Part of a small language model's weights: gated attention.
Each number is 128 + 32 x the weight over its row's rms, rounded and kept within 0 to 255. Layers, rows and columns count from 0. The size above them is the row's rms in percent of the matrix's.

# layer 3 MLP up, 768x96, rms 0.127, rows 499-567, columns 48-95
size [102  99  94 108  90 105 106 104 100  94  90 101  99 106 100 100 106  91 102 102  97  97 100 100  87 111  98  93 101  93  94 103  95 104  96 100  92 101 101 107  96 100 101  94 117 100 105  93 113 100  95 102  92  85 102 106 100  97 108  86 102 101  98 103 104 108 101  97  99]
[[ 96 149 114 141 173 120 100 156  74 165 133 102 150 110 125 111  96  98 141 163  73  96 124 141 118 141  68 166  69  76 104 168 173 135 162  66 121  96 131 159 199 133 141 190 173 118  85 152]
 [ 72 128 144  75 138 162 131 149 183 174 134 116 150  75 161 119 170  86 115 164 119 153  80 102  96 106 138 131 131 164  50  94 129 178 208 147 145 143 146 110  83 174  45 139 126 159 135  88]
 [174 171 120 117  81  74 154  85  71 175 152 120 180 154 179  97 118 159 137 163  73  99 168 148 112 122 124 133 141 139 138 132 176 147 163  76 115 129 170  69 147 124 116 125 154  87 115 113]
 [160 162 100 103 141 146 102 163 115 106 100 132 160 151 118  84 177 185 168  77 171  76 120 179 154 103 109 172 137 143 147 103 144  70 140 129 165 100 156  69 160 106 192 183 125  89 179 107]
 [133 106  89 156 121 150 185  92 114 101 154 124 145 150 168 107 127 144 150 111 111 115 152 128 163 118 125 145  83 198 120 120 147 102 184 105  97 173 140 126  74 124 123 121  84 114 149 153]
 [ 86  96 132 120  65  96 149 113  94 167 137  72 124 185 141 157 124 107 115 152 162 107 110 151 144 120 121 165 115 154  77 152 112 169 119 145 133  86  62  87 189 177 140 137 129 128 173 137]
 [138 117 139 108 118  94 169 126 154  90 150 134 125 120 116  90 147 172 138 112 115 164 122 184 130 119 185 140 122 126 113 146 160 152 171 104 166  67 144 105 116 120 163  81 100 139 122  79]
 [153 108  83 152 118 191 142 122 130 133 210 114 154 180 159 150 126 136 167 152 153 128 128 186 126 102 110 104  49 115 176 153 126  63 169 114 117 119 111  82 138 150 127 128 164 143 130  78]
 [ 65 104 132 169 138 108 143 174 124 166 186 116 164 137  62 114 108 139  99 148 146 139 148 157 155  66 127 133 145 120 139 137 149 139 119 116  98 109  72 122 177 222 170 145  79 102 118 132]
 [176 211  72 163 129 115  99 119 157 110 119 156 166 154 158 225 126 181 153 107 153 128 130 135  80 102 106 143 117 170 115 202 122 124 158 141  89 162 120 101 155 137 136 130 138 156 142 112]
 [136 112 172 124 136 150 125  90 113 119 142 111 116  92  78 208 162  93 136 115 189 139 177 133 149 138 121 156  81 129 140 154 102 142 107 126 128 148  87 133 144  85 178  86 123 142 176  94]
 [123  88 131 138  87 132 120  78 130 232 109 104 156 126  94  80 126 137 119  86  98  69 124  99 144 132 151 160  93 138 130 125  88 102 161  86  56  91  94  88  88 123 117 105 117 134 137  77]
 [ 66  92 120 112 148 135 113  98 117  94  93 131 149 114 193 123 131 132 134 172 165 123 171 134 151 154 114 126 108 134 163 159 129 168 165 129 150 166 125 141 115 128 208 193  71 199 129 118]
 [ 87  37 109 110 149 129 159 128 141 140 154 144 137 113 146  61 127 114  78 138 133 134 140 136  61 144 109  84  84 172 182 135 126 120  93 120  71 129 140  82 131 167 141 143 103 164 172 154]
 [120 121 119 101  85 139 161 115  95 164 127  86 166 155 136 142 137 152 104  84 110 163 160 128 149 170 122  85 125 190 170 137 171 198 143 123 168  93  78 139  94 160 152 138  56 153 141 181]
 [108 199  78 143 136 150  96 115 127 204 137 169 127 102 126 110 187  63 170  83 110 145 114 170  81  81 110 113 115 171 115  98 140  70 130 174 142 124 172  76  91 119 168 161 139 114 127  77]
 [126 153  82 150  88  67 136 125 119 103 169  63 150  54 127 178 177 119 119 151 106  73 124 191 166 128  78 133 143 219 113 136 137 100 153 141 104 156  71 133  81 123 149 149  73 108 134 101]
 [ 87 124  97 110 146 135 119 122 121 111 147 126 131 141  86 121 118 140 104 123 174 168  28  87  70 213 121  53  94 216 154 212 127 172 113 112  97  85 138 120 113 141 109 173 108 138 136 140]
 [ 99 158 209  80 131 152 165  74 146 133 176  54 173 149 119  71 127 177 154 134 150  86 101 115 101 124  91 104  63 158 135 124 127 103  93  98 140 186 184 151 144  99 131 129 148 119 169 147]
 [177 159 162 112  93 114 135  82 129 118 143  69 139 102  82 142 111 126 160  96 130 134 171 102 154 121 126  89  93 133 101 176  82 111 104  83  80  75  91 101 185 171 107 120 108 108 109 104]
 [102 131 113 141 180  77 141  89 123 121 173 144 146 156  72 145 100 143 135 106 132  92 146 143 105 183 140 152 182 111 125 120  74 134 160  90  52  94 124 171 102 131 149 190 136 119 136 103]
 [181 176 136 146 146 118 124 188  96 149 135 101 214 160  85 118 114 169 101  85 115  64  56  94 104 138 147 174  58 112 148 205 148  94 120 163  94 115 138 147 140 140 152 166 157 135 174 105]
 [113 110 148 107 143 177 160 188 144 124 123  89 159 166 151 112 137  96 105 173 178 113 112 203 137 129  74 115 152  93  76  91 152 139 146  96  93 124 126 109  94 133 106 133 144 142 125 146]
 [106 100 139 136  98 159 123  79 102 104 120 119 152 132 203 136  88 127 216 129 120  94 113 157 122  83  67  94 125 133 106 188 105 152 122  62  86 201 163 131 120 105 125 122 170 127 158  90]
 [149  90 168 101 187 147  98  51  82 181 118 100 165 160 141 123 160 103 159 109 140 104 105 110 146  77  97  75  88 174 137 139 119 125 203  86 133 179 147  72 115 101 112 137 117 124 154 112]
 [196  70 160 107 152 142 169 169  46  84 110 172 130 131 101  95 150 117 131 116 108 162 108 171  93 136 127 154 116 127 117 133 106 128 177 133  72 109 113  89 115 190  94 147 138 142 130 128]
 [144 134 103 108 132 140 169 150 115 115 102 119 229 136 122  98 100  86 150 202 156  68 140 189 140 143 124 151 134 108 120 168 179 164 134 146 103 193 180 154  96 106  86 169 133 127 141 129]
 [139 156 129 136 171 171 169 109 128 212 135 174 144 184 141  79 139 150 143 198 107  76 129 207 165 129 112  94 117 139 147 188 110 137 151 130  82 106  69 111 172 146 115 136 108 108 135 121]
 [122 142 115  87 153 109 108 151 113 125 190  58 178  56 186  87 119 127 132 163 161  82 131 158 125 134  69 155 142 102 111 144 117 101  79 128  70  69 131 111 122 114 102 173 132 124 166 122]
 [131  73 133 117  75 146 169 125 102 117 147 130 208  88 198 126 123 154 136  96 139 100 148 166 110  76 162 173 111  98  83 138 150 111 143 141 120 134 118 135  99 197 152 120 114 109 121 125]
 [101 190 119  83 158 160 152 139 157 118 132 109 123 130 110 161 139  90 193  83 101 115  84 133  78  97 131 174 114 185  73 177 121  68 111 140 118 171 164 109 130 141 121 113 160 177 109 133]
 [127 138 173 148 132  63 156 125 163 200 149  68 136 115 193 132 187 112 167 101 178 103 131  96  86  74  38  82 151 120 126 167 123 150 147 125 110 123 117 117 190 151 126 143  55  96 117 126]
 [151 155 160  96 137 147 121 135 133 139 153 187 136  95  91 189 131 106 155 113 140 122 125  75 151 110 131 102 137 143 156 199 116  85  91  96  71 176 134 100 113 196 174 119  75  94 169 167]
 [131 188 151 110 207  60 115 152 100 175 123 103 121 103 175 105 217 110 117  86 116 127  79 105  70 131 120  89  85 123  90 165 130 137 119  98 133  99 118  93  97  83 128 110  99 148 133 120]
 [134 156  96 102  92 127  89 116  59 127 178 129 187  91 139 156 123 164 133 153  94 143 119 111 140 109  96 102 126 117  86 128 158 103  84 123 100 204 145 150 189 119 100 146 141 108 104 115]
 [130 102 136 107 129 132 145 151  91 232 129  84 147 166 130 142  97 114 109  51 130 111 175  89 130 145  96 100  80 130 122 125 161  66 157 112  53 171 149 116 130 155 190 121 122  60 161 118]
 [ 88 137 133  82  91 176 109 158  99  61 117 131 168 150  95  70  78 127 104 164 191 136 175 107  59  45  71 110  95 115 145 122 107 142 128 169 109 193 161 123 109 151 171 147  99 104 192 117]
 [135 178 137 105 179  68 119 142 133 117 178 120 158  99 133 136 171 155 134 126 143  99 132 147 126  69  78 162  84 184 138  97 112 117  93 107  83  60 111 121  98 105 130 109 101  59 131 132]
 [119 134 122 156 157 116 157  87  98 170 123  80 117 162 128 113 148 132 123 128 122  35 149 141 125 129 143 183  93 180 202 114  84 143 120 108  83  96 150 162 114 124 182 126  56 181 137  75]
 [105  72 131 165 166 154 206 130 149 148 175 106 161 134 153 112 137  60 147 132 124 100 109 142  90  83 139 131 171 119  99 185  95 124 103  84 133 129 142 102 186  83 154 184 156 149 156  80]
 [126 125 112 127 102  89 157 144 194 195 149 130 122 146 151 167 171  74 100 142  98 143 112 152 149 143 147 122 108 177 108 104 170 122 146  81 106 123 116 146 145 168 134 141  73 113 115  84]
 [132 169 128 117  82 166 140 103  74 153 135  61 162  84  98 144 130 191 102  84 145 146  95 169 109 108 143 144 139  59 128 168 110 179  85 113  86 130 131 141 178 173 126 128 141 159 147 130]
 [ 71  98 139 138 100 131 139 140  77 143 146 155 124 199 102 156 130 128 132 164 161 102 171 117 155 101  93 132 144  97 109 102 141 129 158 177  79  79  87  61 128 202  93 145 114 147 155 139]
 [141 107 126 137 107 132 225  95 114 133 123 132 149 158 106  74 118 112 100 126  87 116 113 198 123 125  60 149 138 114 135 123  89  85 140  91 106 105 160 116 149  96 193 134 126 163 164 155]
 [116 128 142 173 105 126 172 147 155 131 187 128 131 123 144 148 118 127 142 145 137 142 137 171 128 141  92 186 114 141 132 180  75 120 131 102  41 106  69 145 177 193 132 121 113  79 180 153]
 [158 131 152 137 111  74  95 131  59 101 146 135 151 142 123 129 175 141 204 141 196 150 115 133 103  77 128 215 132 197 168 139 121 124 111  41 100 105 184 117 158 125 152 171 186 157 109 125]
 [ 98 159  91 122 136 130 110 100 123 133  85 144 153 148  97 126 171 162 170 163 193 124 117 178 136  70  38 154 152 182 115 162 136 127 173 107 101 183 105 118 115 135  99 168  79 127 103 129]
 [151 170 176 105 128 137 126  97  78 124  82 155 147 101  78 133 135 109 118 123 200 137 138 145 133  99 109  75  85 225 158 124 166  92 175  84  81 116 107  82 153 133 148 158 120 123 110 122]
 [160 187 134  82 183 151  89  99 149  96 162 143 163 164 139 102 186 140 132 140 151 105 120 163  50 169  91 123 111 124 141 152  84 135 126 132  95 128  75  95 138 119 188 123 121  98 132 125]
 [ 91 121 114 106 140 132 130  76 103 147 149 104 131 120  89 117 157 100 117 173 110  65  81 144 147 100 107  90 107 151  83 169 165 165 174 121  94 220 140 126 105 119 158 149  73 170 123 151]
 [133 118 120 120 110 163  81 124 129 132 137 128 164 124 185  93  84 138 145 181 168  51 177 105 101 119  70  58  96 180 173 141 113 187  78 149 130 132 135  58  64 135 105 163  98 140 145 160]
 [143 127  69  61 110 110 115 122  75 130 142 124 183 107  70  84 178 101 138 123 148 125 127 171  73 161  64 143 158 158  36 148  95 126 185  92 159 116 130  88 165 162 179 147 151 130 126 104]
 [140 158 154 112  72 101 163 110 141 146 116 110 174 172  98 135  97 133 138 142 153 107 132 129  89  92 145 192 126 137 100 142  97 141 136 107 166 145 153 105 129 182 147 182 137 147 159 146]
 [137 157 155  95 104 104 133 133  55 206 110 118 213 132  84 113  91 106 145 134 107 102 141 112  76  75 161 161 118 118  48 142 112 129 131 113 105 175 113  98 174 145 144 106  94  64 136 130]
 [118  81 158 138 191 189  81  78 150 130 151  88 150 118 123 160 187  79 128 131 132 136 170 101  75 115 149  80 100 115 160 148 198 137 125 111 104 142 148 125 180 171 107 132  94 158 146 158]
 [160  99 119 122  95 136 159 141  66 163 199 102 122 156  97 150 214 136 128 104  90 123  91  92 107 116 105 102 148 154 143 130 141 159  72 127 155  78 127  89 125  90 179 175 105 143 141 113]
 [185 128  90  73 109 148 108 138 116 114 141 121 134 191  90  88 180 174 185 158 159 110 177 144 122 146 108  88  72 116 112 146 121 133 134  93 129 119 102  84 146 107 154 161  88 140 161 122]
 [123 151 172 126 188 134 103 160 100  65 119  98 127 156  90 162  90 121 152 160 201  86 122 107 108 162 115  97 163 166 100 137 166 131 117  87 159  92 102  82 158 133 154 189  87  92 133  81]
 [117 134 125 170 141 136 102  82 157 101 127 100 124  84  85 103 175 146 103 162 134 114 128 114  97 117 115 120 126 158 138 112 113 106 166  94 113 108 112  87 179 127 139 127  60  89 146  33]
 [126 140 129 187 118 137 137 123 138 184 147 121 145 111  94  96 166 142 178 139 165  63 130 129 118 134  66 161 136  98  92 155 168 167 119 116 150 114 119  94 169 174 158 101  92 132 135 130]
 [ 98 125 112 180 127 134 183 115 193 123 140 113 155  41 162  75 207 135 116 151 123  84 137 143 125 110 106 183 139 112 139 155 171 120 169  88  80 129  55 119  73 149  94 137 102 158 114 121]
 [138 180 105 170 159 137  95 138 150 134 143  42 154 199 148 107 135 152 152 112 142 102  73  90 119 143 118 122  34 157 104 145 115  93 134 136  89 126 132  71 158 136 113 190 115 149 103 111]
 [169 108 160  83 109 130 124  80  90 120 117 123 171 146 124 126 127  95 169  61 164 132 140 131 128 142 142 109 110 176 100 142 194 102 140  95  64 135 150 101 171 170 154 105 126 141 162 116]
 [149  88 149 108  71 104 122 137 122  80 164  82 166 108 124 168 145 105 160 128 121 100 173 106 166 118  62 143  91 117 141 117 162 161 151 143 105 172 154 130 100 153 164 163 136  85 159  63]
 [145 111  98 160 112 132 113 110 133 153 145  85 104 118 173 133 114 147 140  67 115 125  78 144  74 151 193 209 147 146  97 194 104 130  97 135 142 100 126  94 192 216 154  96 159 163 132 144]
 [ 40  99 189  76 117 147 188  83  54 109 179 113 131 119  99 104  78 153 150 168 204 144 135 172 139  94 112 131 136 135 154 121 119 135 184 151 146 130 146  70  93 169  81 192 125 137 149 131]
 [107 153  82  57  89  92 186 137 117 135 148 183 144 180 129 161 140 104 113 149 165 128 124 121 110  77 100 115  75 141 138 138 143  97 127  54 141 180  89  94 147 128 160 133 127 111 193 144]
 [108 137 150 131  94 124 136 116 181 179 151 151 153 134 186 146 144 205 173 149  60 143  98 145  74 152  89 105 122 127 131 163 118 103 134  81 144 170  91 164 166 118  86 129  84 128 106 117]
 [143 212 122 150 114 127 166  95 139 188 184 149 127 142  88  70 140  94  93 137 145 142 161 150 153 138 141 188 137 174 117 163 124 163 147  59 146 137 147  78 113 109 152 119 134 120 137  78]]
# layer 3 MLP down (transposed), 768x96, rms 0.122, rows 499-567, columns 48-95
size [105 100  96 107  92 100 101 106 100  96  87 101  96 106 105 100 106  93 109 103  99  99 102  99  90 110  98  94 102  91  95 102  98 102  98 103  95 103  97 105  93 103 103  97 110 102 105  97 111  93  93 101  93  91  95 105 103 100 103  91 101 104  98 101 104 106 100  97  99]
[[192 202 159  93 138  91 103 102 128  70 174  92 166 135 105 131 139 107 176 157 194 130 148 138 153 104 197  82 130 195 104 133  93 116 128 104 143 183 127 109 142 161 137 117 149 145 159 119]
 [ 90 164 125 169 144 116 163 129 159 129 164 114 143 111 133 117 148  91 144  97  87 179 138 142 202 176 136 144 167 126 129 100 120 129 148 171 135 113 176 109  57  96 112 131 112  86  97 123]
 [ 89 149 182 169 166 118 100 190  98  78 124  92 154  98 150 106 131 144 138  77 126 110  70 110 136  56 106  83 133 156 123 124 120 123  81 184 105 172 176 146 146 117 109 169 163 144 140 210]
 [ 59 146 122 115 143 108 112 101 148 134 140 116 144 210 111 118 146 106 163 142 164  64  95 152 110  98 183 138 124 153 194 124 138 160 117 160 180 115  76 144 175 142  73 163 117 148 109 127]
 [138 143 168 128 123 123 160 123 109 152  84 135 140 115 184  89 106 153 129 123 112 139 151 116  96 135 124  62 106 166  91 151 141  69 153  58 129 118 125 147 125  85 133 136 161 154  87 163]
 [168 109  66 161 153 125 142 202 106  84 151 200 131 134 105 147 135 124  85  93 118 111 140 145 115 115 112 148 141 121 115  92 161  78 124 173 145 101  65 114 169 122 116 106 162 130 153 150]
 [154  81 110 133 133 158 117 118 129 142  89 111 105 153 113 166 102 133 144 143  68  93  71  42 138 143  82 144 187 147 124 107 103 134 125 182 126 150 162 157 132 105 182 181 187  80 144 134]
 [159 156 138 100 112 170 176 132 107 101 134 147 137 161 128  61  81 140 179 149  95 120 116  75 131  91 109 116 125 138 174 124 105 149 119 117 120  58 154 110 142 110 143 156 245 137 124 128]
 [120 156 114 106 142 137 109 117 115 128  87 133 109  84 111 109 127 130 143 155 105 120 146  98 135 131 133  75  94  95 130 110  69  91 116 111 134 101 133 156 105  61 151 123 150 169  99 128]
 [101  72 136 142 111 119 130 142  99 153 131 135 137 101  86 151 106 126 124 117  69 126 112 141 176 106 160 131 160 157 146 203 102 135 139  79 110 169 120 129 204 133 115  63 106 127  79 118]
 [123 122 146 184 150 133 117 142 152 123  87 182 155 174 162 127 163 149 112 114 164 135 150 126  88 138 108 154 129 135  86 129 118  88  80 131  79 112  95 178  94 156  96 123 109 111 107 136]
 [163 138 171 148 147 178 131 138 104  88 156 113  55  89 125 129 140 107 138 198 121  95 133 118 128 150  99 142  61 112 106 134 115  91  99 148 163 148 110 102 161 127 180 137 162 133 126 183]
 [130 151  91 141  79 113 202 157  97 105 132 133 114 120 171 110 149 110 162 170 125 104 102 138 167 112 100 124 147  96 122 122 103 127 182 156 111 133 216 147  84 158 102 152 110 110 183 175]
 [146  81 128 140 130  76 139  99  77 129  85 158 161 134 152  61 129 152 118  70 143 100 132 145 166  81  56 151 107  68 111  92 146 122 140 133 120 103 176 121 136 167 175 137 123 156 143 137]
 [131 110  78  84  99  66 154 109 171 134 135 160 174  99 117  94 223 147 102 133 135 131 104 134 164 136 144 152  99 117 171 119  92 103  90 184  74 161 105 120 152 125 129 169 162 136 131 133]
 [ 73 125 183 107 116 146 109  84 120 147 137 150  66 133 131 108 135  38 177 124 125 133 115  88  88 152  89 110 130 114 187 148 148 161 122 196  89 168 127 145 163 179 158 109  88 155  95  87]
 [115 108 107 139 110  66 136 120 115  96  79 162 169  64 168 124 132 122  94 176  72 106 126 128  96 136 147  99 189 154 139 113 115 132 117  96 133 156 150 125  97 132 162 107 149  64 137 153]
 [153 169  71 126 100 108 100 120 131 114 153 147 115 128 145  68  83 118 145 151 144 103  79 126 108 213 143  86 124 140 157 135 161 153 143  55 130 140 105 178 116 120  61 141 159 162 139 202]
 [194 129 165 164  93 110 123 146 178  70 123 124 106  98 169  82 110 147 177 159 189 108 195 127 136  77  93  93 139 130 125 141 133  93 111 138 143 106  67 145 167 178 150 192 119 163 166  99]
 [ 81 110 134 105 135 132 101 151  98  91 122 125 102 163  94 107  97 128 140 148  62 114  98 195 208 123 207  56 115 142 155 126 121 129 134  83 106 116 123  52 118 131  51 106 135  98 124 136]
 [148  64 121 149 105 131  77 112  95 132 107  92 144 115 140 146  82  90 158  50 177 142 134 137 111 114 142  94 107 126 114 128 153 114 107 104 213 166 148  92 141 132 134 149 103 124 119 130]
 [150 183 221 145 138  95  83 119 105 131 103 116 117 128 124 171 144 120  93 146 134 132 105  59 100 106 107 103  65  81 119 151 154 160 161 105 191 119 165 172 121 104 125 131 125  97 123  72]
 [107  90 120  99 174 151 186 150 122 182  65 141 155 114 104  75 129  93  91 136  75 186 108  88 117  68  92 148  85 101 133 166 114 140 142 164  79  95 147 153 107 147 111  86 167 153 148 150]
 [ 89 116 141  95 150 136 107 114 129 108 132  86 151 155  93 165 144 122 157 161 148 119 140 135  89 177  79 108 135 169 148  96 116 173  97 155 162 156  77 141 106 148  87 142 127 155 163 139]
 [ 90 126 114 166 135 139  88 183 113 118  76 102  64 105 121 113 117 143  78 131  84 132 158 147 145  71  91 161 136  91 209  51 175 142 149 139  64 140 113 107 123 159 120 122 195 180 145 141]
 [149 174 157 130 142 130 131  84 202 147 117 142 117  57 161 151 125 145 125 132 130 228 168 179 145 105 152 114 139 109  90 122  88  94 137 141 141 161 175 145 150  97 115 130 103 146  61  99]
 [113 151  88 121  81 162 109 126 171 129 111 152 128 147  87 135 145  96 134 141  45 120 149 107 120 119 131 166 124  86 129 113  81 126 135 132 132 128 147 125 155 104 128  95 137 139 101  74]
 [126 101 109 149 153 138 115 197 126 120 153 207  85  98 120 123  95 107 121 167  77  77 134 106 162 172 180  69 158 134 148  99  80 154 127 159 162 107 127 168 124  60 191  96 162 101 137 179]
 [154 115 101 153 148 107 130 157 165 166 153  91 118 141 104 143  78 134  94  99 152 143 163  59 135 119 133 133 101 112 123  61 185 122 172 134 144 147 166 135 128 154 124 144 108 201 199  83]
 [141 122  64 126 101 118  40  90 100 126 125  71  62 127 188  98  98 161 172 137 148 104 161  90 121 102 141 114 157 110  97  98 130 152 136  96 166 103 120 175 120 106 100 144 110  99 108 141]
 [106  87  82 122 111 171 103 109 152 166 145 157  40  98 129 146 140 133 102 127  75  95 159 117 128 192 193 105 128 175 122 131  64  87 128 146 164 130 155 116  88  79 133 119 163  96 103 181]
 [108 171  60 140 112 192  93 134 125 149 135 151  77 153 154 115 156 140 121 127 154 110 102  82 123 140 158 155  55 158 117  96 153 162 148 153 155 137 122  72 144  74 192  94 106 115 126 172]
 [101 143  96 121  30  76 211 154 156  94 120 123 144 134  93 144 185 106 137 126 124 129 177 146 149 103 206 122 152 172 126  80 133 170 173 122 152 125 152 162 128 131 140 101 155  74 145 119]
 [186 103 145 158 181 155  72 147 146 110  80  94  93 101 114  90 111  72 162  50 107 166  97 154  86 110  74 122 132 109 138 115  89 122  97  90 129 122 146 127 110 167 151 161 102  85 135 137]
 [212 132 108 120 138 157 144 167 154 129 144 140 125  98 119 136  69 113 152 200  97 132 162 100 160 159  94 146 104 139 152  62 151 128  83 141 131 110  83 164 157 125 166 142  95 188 138 113]
 [160 151 136  99 140 138  67  85 119 121 112 176 119 129 142  99 129 171 148  78  91  89 111 115  84 111 114 111 126 149 171 138 158 111  83 153 162 123 110  97 161 141 179 148 157 140 202 194]
 [122  74 109 104  24  88  77 151 107 139 109 115 138  61 140 121 128 158 111 187  65 108 123 112 150  86 147  96 184 159  80 137  93 137 119  98 174 100 114 134 107 135 114  91  78 187 159 146]
 [106 121 161  82 141  95 138  94 104  95  72 138  93 113 132 192 123 120 138  86  99 156 110 139  71  78 155 117 126 153 156  91 102 183 122  71 128 216 130 174 132 150 167 152  81 103 106  83]
 [117 118  90  80 115 101 119 101  84 121 125 114 127 134 110 159 135 126 118 133 114 162 123 105 178 137 116 146  63 108 179  76 146 141  88 150 169 134 121 153  99 148 115 124 157 158  60 119]
 [127  81 118 143 174 155 168 100 106 122 160 131 102  93  90 164 117 158 137 125 103 100 194 133 122 144 155 145 136 106 145  94  69 132 130 112 117 109 145 181  63  35  95  83 116 153 154 107]
 [118 147 123 112 121  59 154 173 118 111 140 154 164  85 159 101 151  87 215 140  87 121 171 116 166  85  93 156 167 100  79  78 163 147  68 133 122 181 133 160 134 105 149 130  99 176 112 127]
 [114 100 110 153 148 104 124  64 117 122 122 134 168 103 154 102 116 177 100 101  91 100  90  94 175 135 129 193  83 109 119 126  41 161 157 162  77 177 135 135 153 175 120 189 125 117  84 107]
 [ 73 103 177 129 135 125 151 109  77 143 198 179 140 116 148 174 119 108 139 133 149  61 152  73 181 105 134 141 184 157 177 131 113  50 131 144 137 116 159 181 107 125  99 146 141 132 125 154]
 [144 109 106 160 217 120 127  89 161 128  97 140 114 111 158  86  83 144  95  48 124 138  71  70 132 142 130  93 129  78 118 137  73 133 134 151 157 157 116 132 122 184 151 123 154 100 142 149]
 [136  67 137 119 136 121 196 103 111 106 117  98 144 110 191 131 158 129 177 132 107 137 168  84 130 101 142 145 123 107 105 122 156 133 149 152 144 141  93 116 121 142 119 139  73 124 159 127]
 [140 122 143 115 145 105 125  87 151 154  98 137 100 155  88  89 160 104  98 124 132 129 100 158 140 131 170 145 148 187 127 129 110 155 147 127  67 116 145  39 142 138 185 129 163  93 162 176]
 [105 186 183 128 149 178 156 158 102 119 111 112 141 136  98 112 115 177 146 104  49 143 167  83 165 155 127 137 112 127 169 117 128 123  78 102 129 128 124 132 139 119 104  98 100  84  98 116]
 [117 136 187 119 167  96  67 165 109 193 229 149 131  95 164 129 125 135 109 136 131 138  96 151 119 169 132 132 131  90 137  78 144 144 110  69 127 126 162  99 109 151  89 108 118 163 104 102]
 [162 146 107 158 128  98  84 108  57 136 122 105  63  91 160 115  94 172 195 142 147  77 125 186 122 108 194 138  84 159 151 112 177 106 159  94 183  57 114 141 151 124 115 205 112 127 103 149]
 [ 99 128 147  90 137 115 131 146 114 110 100 105  48 110 186 117 140 202 175 187 131 140 147 107 134 147 136  96 156  79 191 168 125  96  77 162 121 146 119 113 157 109 120  80 174 129 138 155]
 [ 85 106  80 162  88 118 113 114 164 142 137  92 151 125 136  87 107 137 173 130  98 136 144 147 144 130 112  65 116 171 135 181 185 125 144  79 110 133 147 145 152 136 148 156 133  84 133 177]
 [ 84 117 100 138 149  97 123 129 130 153  93 111 101  92 133 140 187  86  79  88  87 154  99 144  45 160 113 151 147  99 102  92 128 124 111  77 158 177 123 136  99 140 137 134  65 126  83 190]
 [125  43 119 132 116 110 143 141 167 134  74 116  83 149 169 131 127 132  81  97 124 154  97 154 137 131  94 159 164 141 134  99 149  75 180 157 215 187 131 152 143 118 134 162 165  98 180  96]
 [129 108 121 118 167  95 126 157 161  72 101 153 125  80 156 125 192 113 102 155 148 146 193 170 150 200 145 122 139 117 156  72 103  77 111 118 188 138 160 108 151 137 137 126 143  86 100 107]
 [110 129 141 107 155 148  99 135 180 118  80 195 114  75 116 142 155 103  99 175  86 137 125 101 156  91 147  93 131 149 149 146 159 129 101 169 113 140 153 172 123 116 125 114 171 121 122 127]
 [ 93 125 122 157 127 143 125  74 103 192 124 115 102 136 137  86 185 145 127 144 152 157  92  95 144 115 156  73 101 175 121 122  44 127  83 140 151 160  98  89 125 155 121 132 151 118 126  90]
 [107 146 144  90 130 164 122 158 203  93 148 101 116 131 113 105 150 106 131 179 161 132 194  90 134 183 168 161 127 161  95 161  88 135 129 127  87 167 150  72 166 148 117  95 154 139  96 119]
 [ 83 188 113 174  89 134 165  77 132 131 137 134 153 129 132 111 122 139 147  57 109  70  95 139  95 103 106 140 172 142 185 155  99 160 125 180 139 165 126 104 100 163 122 104 131 161 131 121]
 [173 165 117 160 148 140 159 160 135 145 117  74 127 152 183 172 120 131  95 144 134 109  99 127 114  65 168 132 133 156 184  96 115 171  62 146 150 121  78 101 164 101 197 157 123 130 131 143]
 [150 128 117 143  88 134  72 116 146  99 121  92 163  72 156 118 119 121  93 146 200  64 145  78 129 136 118 124 118 118  91 117 168 127 129 115 166 115 111 197 135  95 154 116 138 111 116 134]
 [203 132 127 122 209 117 181 109 157 145 125  76 122 166  71 104 125 127 125 119  83 114  52 147 166 175 168  96 176 116  99 157 150 155 193 127 103 106 139 101 114 151 117 149 143 182 118 151]
 [124 160  89  98 134 172 116 168 173 140 123 125 115 133 172 116 125 205 136 144 117 169 160 119 138 153 156 138 206 123  39 147  99 142  76 110 112  58 159 126 141 129  98 119 107 119  80 148]
 [156 178  65 130  95 150 169 178 107  97  55 119  96 115 132 109 144 154 139 153 127 104  98 189 115 155 143 181 155 178 163 145 129  93 138 153 192 129 136 139 111 160 146 208 178 124 162 132]
 [ 83 164 164  76 147 142 106 154  49 109  60 130 128  84 142 159 136 145 103 111  94 172 118 124 134  92 111 119  93 112 110 143 100 141  94 102 151 122 179 177  86 126 119  89 160  66 169 180]
 [167 166 192 117 132 151  97 146 145 118 166 159 146 116 109 111 125 178  87  94  68 148 166 104 135 143 144 130  94 187  98 111 142 135 137 152 186 148 150  75  97 149 128 142 150 125 119 132]
 [140 170 145 153  88 135 165 128  91 150 129 134 157  83 107 137  80  65 120 145  88 190 150 135 162 155 145  50 118 166  74 135  85 131  82 119 171 123  75 112 109  50 131 133 101 141  73 108]
 [ 93 119 140 148 153 132  88 132 165  42 125 140 189 113 173 104 159 140 150 125 142 121 152 107 144 103 106 105  63  94 128 171 144 124 168 120 221 109 129 125 126 157 123 132 102 163 118 123]
 [135 121 109  79  71 163 130  76  92 106 161 182 121 112 103 133  67 128 152 135 132 127 105  92 147 130  83 138 109 140 146 109 108 157 114 150  52 185 119  68 118 143  90  82  99 184  93 149]
 [125 146 139 143 140 158 106  96  94 139 173 169 109  55 162 107 127  93 148 101 102 121 143 124 129  96 105 141 129  80 201 127 114 135  46 124 193 187 124 156 104 106 101 110 112 115 173 133]]